From a checkpoint of a small transformer trained on Wikipedia.
Size: 12 layers, 4 heads of 64, MLP 448 GeGLU, 7.21M parameters.
Architecture: RMSNorm before and after each block, rotary positions, no biases in attention or MLP, tied embeddings, capped logits.
Training: 267M tokens, 4072 steps.
Each number is 128 + 24 x the weight over its row's rms, rounded and kept within 0 to 255. Layers, rows and columns count from 0. Numbers have three digits each. The size before them is the row's rms in percent of the matrix's.

# o: layer 6 attention output (transposed), 256x224, rms 0.0451, rows 202-229, columns 112-223
# v: layer 6 attention value, 256x224, rms 0.0494, rows 203-230, columns 112-223
o202 104:125132108159107140126158138158122108140161110128120122112113120120131108135143122150135099097086154080172120127083112124087130121171130154167080119124110093114093142130134104117128118128138135120118162171131120102148155163108128091139112103138120085137126138144092137126080115095117122110106102147094133118033176128115109106145143100123
v203 094:108118098108129157141104141167133162126117160162150074079118129119196121130138124132098118113125171148141115085112104114123139143119145127118075123153160133092151166132132115156085111132144144104146103112129094116087094142121164089145126131139172150144171137128095087120098127140119139152092166162125104115133122148122148112089103156107
o203 090:158092075069141122133153156114131156103111113123104135171148106155103129144090164114130188131134090105097123149100118178119138159102171142154162121142103136153094149177145081096135133123153122149145121096098157103128086112104157154170154120144166110118136109153133098127142149122125122084143106104107112160131113108160151134093079128102
v204 109:148109107128155155128164128111137086153134119100191119139118105112142165102111139108119133116125125117159168148115120154117177118116126120134153136108113110158134098110177144128181144134159129134077114151137091131181108138154158104104088102125116115118109139115099123123081080123107141110160034177111121137151158179134133153136202109147
o204 106:139099107173114139109161122176156128118132107112120087135090116120129117149134143137114116113121143081146108133141117123139124101146139060133114162114119152090136096157114171163107124154124153112081124101183134122114178124143089125130102167148149118153113160126146118166137126141100159152085148132157135140108132166081126124137178160157
v205 116:146147128165117130113076133137122159132147127148142171132135107160112155146138125129102133178109162152147110114113089106156089143150140115154137122165102115104148105135118112099109075162116136069121134158135096113105148157123158134139117165141107104142139119129119098132146113140168171086129164114143138091098126115121121137127133162124
o205 116:136140165129125114139213131075097126114158122121104099110108142076131103129157108143126076167151110139146146124096150113113148115136095142113152144163110094135140145170113103117106112104136103124179133141109110135148108143132145129134121083146123105114136094147163138139139108119146127126157110128088133158123149072148057071127138113084
v206 106:132108107080159112109120079099114155194108146063135128111131128143136146130131117113169085153140131128134080132100115173117073122117146145116107107151152140109093164130157124137126132142133151095087129098164104075108128120080147102154161142123159119132099113134149095135068123121125091164107147152105116114131146114120136164138149142106
o206 112:111114122144128099177119139121150104099141141116117108172100129111122084145128164142145126127110100131144147137113087109146147123080122124148187172124100127134085121150099155079100138127140101118135096107099135102111113089167150143116127156158159132126143106143133082139130093170111141157128136129172121104127098128155172112159128144106
v207 106:139072091122125121145108137106110100145122107119098086140124107152127145127118155121128116105086106110149120117122167168121084139105155115149129102089135106132091121098144110110184127168156118138123149123117158109148145112093117106118105109172179121132091122159119111129128084122144120127129157115154115125151150112152109130181151128122
o207 106:164137148163119114149133151118108081136162131098119127121091111095118154109120114085111109129152133135163167149139098098155132101134081127080148140144113109131111115110132132126142094126132135141144116161111117126141138117127151152136160124103171111136139135088136077110122124158091149156097150106140124139124149148135103159160134141125
v208 102:181097147128130115107144103110095143155129143118146159103127137174144125135136048079155143109123133098119139150107143135111095157126101127119141151107086142187115101091119152142109160169159086103118175108150134106149105106106134131128146117145148124107113122101083169112103150113134108118145077135128193096197125146140116123126178113108
o208 102:101119166150141114129089152151143131159135146128171130165060133165087103150108092119176128133132125111110144086136121084115107098099141140094176122140109150145132124115099115107102111138127151162106133109148152123143136114161127128102121189147101159138082129111141143112160170151133161142131145159118124124121159169099118117132164138165
v209 104:110145139088135176121158164133135083114210137167090138193136093093146116126148142113108148145110145150147148153119137173158126102144140097134114118111144078113120058130113106145180111139103125139081132167150117158143083152140124123129084119128131134122114153152128119141108155177075165117105064119101122101121156125132112120148130098115
o209 102:152123100136105155099152107123104126113158125093093093133126122096143114097136148146094113135109102114138096154134144142144132117156130087130102163155135126060111126161152089116118141133119153097127142118129093133138158155115130098106104143164160092141125148126122124168104101106116073111085146176145117147098117131096111097124162176142
v210 095:136133120115112119172121127100131051138154106111140133110115139137164088134161106145133110170144139146155165085118152076148123122081147165103087103099152113104125096131116186155127143129152110109118168148155117092154132113095187112138154148146141138123169137121136113107125170121114145147116126143169097125105131138139158134156146176102
o210 096:124138108127114116126178121137083147139126117143134107148149132139135128139083151075140133128099127116101141140142149146103083143152134141118144108141109141141115145133140102097155087162146133162090084104126119098117087131104095166133142116177159135154114140132121092142170153135119104146123122084148151111118076123133155125099125144132
v211 109:088137126135133161119130146157132118105118141121166114143138105150169170139144143143117124108133131153218143159094104116125161109151150133140135130146121107092136143128111101164094103149093097121155115148112075172113133151129119124103122116107125126137130148146109120140127131132156117136133119171104175142147130136125116117100099092130
o211 111:163132114127119124095185068066127141150118107132109168140092141146138151130144142129115140130170146094107137123168170102114155157108166088160149113150135141151144099127124124131134150120122191151120122142165114141110103111122125094135128158112121115148137125115146141134091142126093113109137107149115153135115134156101097170098120131133
v212 116:087157082124123161148102150140131130117128137123087064078119146104167199079111164127123152180164158085135114106187120121115159106126098135127093135164119113116144124108117086111155152161130094132114143135101121139097147139135171110092138119109139127116118161092109150118126124152106141122129118140119108156174150118121169102108116115152
o212 121:120149117094140133093131122133128151073170142131120123148176129126101173131107151106095129113140105114166093129108107104085158112146152078144137132142092117129131083112121140124128101147106139114119152128144121158082141159159157131134116155132140208151109152113151177115119165126151115108135123169139147185111163124133099174097043147103
v213 105:171057126093110118137122155111127136137091136116148122133153156167151089109130119120138132087126128129120138113130120111133150120163090156143156166079159158132173120149122136131138116147156077159074126167123110130159145146142155133162128120143126112135125104178093136140111096101143145128138135153131132129103130149135137110144189135109
o213 108:144149162124124132102147127140096115159125128161141106149118119154132102115138119122118111091158102111132184097138132119109122186133172119104143089123130121123140121076157126126160121114158171162109127108205143121112133129135093162100160134106114116100123157148156102130182158112081167118107148119157143130165101156119144115138145121156
v214 089:158093083100154102129152090128143154096180144143201138139113093105105113121122123156106138070145078157118132158154159157135119127125132169139127141137124146104146094120112066131149162125177115157146103138147141139114116136104132153131160106132129099125092134160123163118114128120100161094165144096143151151132104122117124123117121088111
o214 087:117108156145175141078092104121158094165112116133101139119093166172159139148121076096150092129108100121090123095117143140130126107130127129125160153177133116105171125103118131112135144133107126105159139168121124081145122161166122104109119128106067126126135119130156104094147142135146140112098160137152134110154118173124128152134112148091
v215 105:125064136131133117130169166105129155129155122133120139134132130225137092142148077119119130135137087163162132128140142106133100124151135157116166131125136115135135130104124168135133106140127086171097125120132156139124101146102104120123113128105148108108128147128080152146103141150124170111145147108154149088117152104131111116150155129108
o215 108:140153130162139124135125070099102108171130099127145104153077105112145108129126114114127090103128143091125094126137132131122146123136104141132145146135140113174156110089158110124116105143110165177121153145122108135164150134141064184087098138136106132163145151135161129083147173081139108136095140130104130152082134147121129136120155137147
v216 102:135147139152117115093090098145128113154088107141169089095092125114121145139138112101145091141168174110159133121164125048139094128120147152123117156158149136146097150137127122149118160156140167099108122162112137121112132104131161152140144120124170174145160148134155146126127093102149132172102085132138084096074140115150138127153206128123
o216 102:150141133132105091150124105151142156129114130160161135155144124160105129188069134180134096094125126124123118111120107130112116177111130147111168130142099138135121160145137118111133096124123149127135133160143122115114150139122142148109088104147120143074135095151105109132176102144176150104143101107072182135172136094118150098154105151174
v217 116:101144124150138166149169096166152089158150089118091124179105152149170131101078105138144121150111157117106151182133074124159151106134121149135152140113114155147122103126101110142149128125135132118120099134121153118147102098130167114106104131123101126108103107089120112123132119149119180141137100160108144115111144131139146135134119117123
o217 112:139144129130133118135101130106150167142103114107120129113120117147123115166084166160104111067106116092098151095112132133100127098120158111111119137097091144152129151141131124138114143102072133140111108121129102152137171161153147121085125106187127125141158129164127133155082150142128108135117097146133124120137135149146132153117105157086
v218 105:120131089086109093128131100119120133115130152149093108126111124109085116113128156144093146111101122143161140124114161111105084136107128116125144134205151101122154099136154191125153107120138130074144128134136163155075169116113138102127084079090117139133161157137133167112131158129141137133111161110157147094142089145133131117141114135104
o218 105:119124151159159145133098100101110142137169145153144144122132132125099139141151107134120103155151106131108112166104133097110138127149100097168180105152162122100124099107145076111091095136119152166136133143176109080141111154131132150084121153112111133142133117117106138156148136130121129091110092073116128139130148144120117127150147142167
v219 109:118120142099115164157118115164118087145091121113127150130136098109152124143122144127174091128134130119164155072071120129118160161112119117134132111135103125121130136139171124141102157128109171137134049098126119116097119165152128155121119141088095162161139175095133188159124135152130095103105087130118133158146153141131120093110125111140
o219 112:146129134096140092131150110149154145062091116184128100152114125121100115142117086123102141173170115128117139130118112165131119133139130115109127158102142104141118171135106143125112138149116176121111095132128128127097137087117131121162113187081115140132126146158119147146127118171116154079140115168149116144137118126124151139101113105161
v220 101:141140131094135111104178144170098156126112138163148080099128124162115153122120148137114146102102137148128156154092117151083112132119117109143150144137174137143113155141133073086152098131134142128133089141089120154140122147128155109130120115136127105111112121143135120139141125142151105102113129107130123167165151086140170133126127120122
o220 100:133124109177110108134136122140146132133126152156124143100104108078107161110175150129116155122167115109135105113129154113129154129134127131138124127162126116115121054118117123134148089078117124104159129168170127128111188116125154122155165153106135107144142116154156106132154117131104164110120115166129094134144122172132116104134145124128
v221 101:123106119156062135148071139122102093145108113095128129148136156106129095172130110156098129130139138146139132096118114120152156153120064126125119115135110142070114126129150092126145160095120136124141176142114156090143107122141130124084140121110113150105150082143128135152092128140097110150112175110128135151133123111165101099163103152118
o221 110:139123107135127145136177143174092125127133200109097154136137160109131143114127148100131126106134151174115148182119113126081109103137114100066108137194118156124151167089128137108103101110155150129082113152118111119120103124149151148159174117138123127089111142108103155116133079150111123138135133110150123130085144107155143169140137089132
v222 093:082132160129143126081097165125145142089103126157142144150119142109134147104150113154084148131091131099173149149122173096101120119110158117130147134150117132105130149118154086146112088133101134125111127137103123157109105125153105135147108099066126168107202125126113123143112094169139114131125163122123114088097148117115109115112112140124
o222 095:131115103150139122147129098110112127108150162149133109157125135119122213163177159132110123125150134151141123157145111129090137143128127109141101115135115143118134121133152157155121156096112090105138175145119117148107148144113117115144111129135110127132152116125117109104095102128136102135139105130092149123117146060089143141120158175143
v223 109:152084113121135111162137098183150132155095133124133093116105126148098118161108136094129115072099112074128115095127149117086139103114161135110119118148112149151112162134164114144141139119132158169142069139118142138114083122112131108130170130085130163127143124125185146143139132118095111178145099120131110141160135148129135129143111138118
o223 112:144167140130129143143116126153164140136067150136149149164077078157124132127095128117147117088151119122104127135115110111124108130112149154118130159116135121133105155125119136109122144131118140175125127152131141134102162089137127159111158112107151138134132140136147119079151136158157130112093136117130103107156114121122175174127107130155
v224 107:073139136133129153149116116145138116141135099118083072121136097118153095122116187094101118133115139143110097160116090101134135129138170126122103119118130170098113145138116099116115105134093133119153137113130129160090120094120095082171138145163137092121103105140147088099179110119097118173102147152130126087071113117131114135093113152129
o224 107:156126117149079127158141153081127127108152142087112142092168125106159143102117191113153158126108124136132151143101130149122139139080121133121111114135139118109082127174106157159140134113157119113143121149110119120119090101087150140145156108135179146131129139098112093112120094131085123150110133117134083118186115107158134158144116127132
v225 108:126177205122118124131115198142117117102102127143143106109120123122123077160144145151111171133121119156088094084128125114126102155115100138131093128128128121142126119128133075173128133133093145070184129146098121162115098134159125119092103164128148170147102139141136106097154111131141141128156169123144075149100177129144131124116072152112
o225 110:146116107133116152129155133131105166126136134121139156112154087120136141103122148130118128085139154144126113141144182114126158166123176182118132118141148132124137155157145139129161114094168106158145116108146127147139108169130105104202166088136167105121133138141103108088127141105153127110124084130123146115116135131161122104093126099112
v226 101:163117133130114126120146127152121102134124121151120107137109129099140161157119120113118132130134157139175125169158102167111142120135155108116135146143104117136140149121136129135121117130117102113144137141114119124129139067114115104101160119126128096129109163170150082105113110133142143142116153183139118105162107168118101156117148133144
o226 101:133156111164115131171136137099099120080132132107126128140127149163141148120123159119117108107118131134146138141143130088167183167148095144157130088096110169142113125143130134141137132133118116142118149134099109157193126130136131099091130098114146123148152121137128111141086156147138085153084094107133110138107110100106127139136115152161
v227 104:107153125143141113096179148141167124090118114135174158141125109122133165116149076111163110142166153172131147145074135170118134132113114162120164152137151118186161114119111120144131137109097098103101149152108103147148108135172155130108101124149096124121121142102090215091125122111108144110129129126112158117100150085113138119161162118132
o227 105:120074128133146092118160065121139126118097115157171114130129142178138119175149099179143115116136108094111141129138144115106117111110101151111146156143143087101121087103114090107131140140143135143121133121187101154135150169153128126123083123155048147129121130135135148125131139100126192099146144132134133146155154192150137093138145145138
v228 102:139152115142119093126139141135082137131148115124146148108151149119106141187148077130122110149121134163112177116129132131122138144128121125134131115143118145145158132142134140150083128112140095089176146107123152097132106153140155170145143112108105160138129154148130159135109169108154123126146175117119103156143122135129144160100084145128
o228 097:128157159161155153144165129139103131120091145185116153126131143176125128130134097174131071156179133150129139145138138145151156126122113169111128143156115085110151146111108115090129111123119120145110112168157097090150135140150161135171137175099101122122131119132146160121106146110152171084131139102147156155091143131137126093080135093185
v229 098:151121139124131119138155127154141084138157086129139147149142123142024136155110149131145102133139171119134170100132113137117155139122117157125153133113092178186147105152079107130148133105146106148139123112123123145138146122121112161109074136104098139127093131111136169100153140139109129137144105100129138134105124141107140121142094159135
o229 106:137111137123151139132104115122151145134109126142156106094126156182179133105143064161130082140138149141111171103147145152121099105116159136129088125114119116112136119125138143157099152150084105132111109140173117175184126174152103172105131098094074121143155141118139152156135125142157113101141097130127092101152142124168137157106113125157
v230 102:107092117163109099166146111136152147144123132143092099122125088106141107138103079095106132115115157121122156115124074160102125112119082102135182121150154140164133139155130146129086119121127140124161101140106156142117126115133121119092124098106086092107145158156166200157171115089142150095147112125101140134147117146126137127147156111107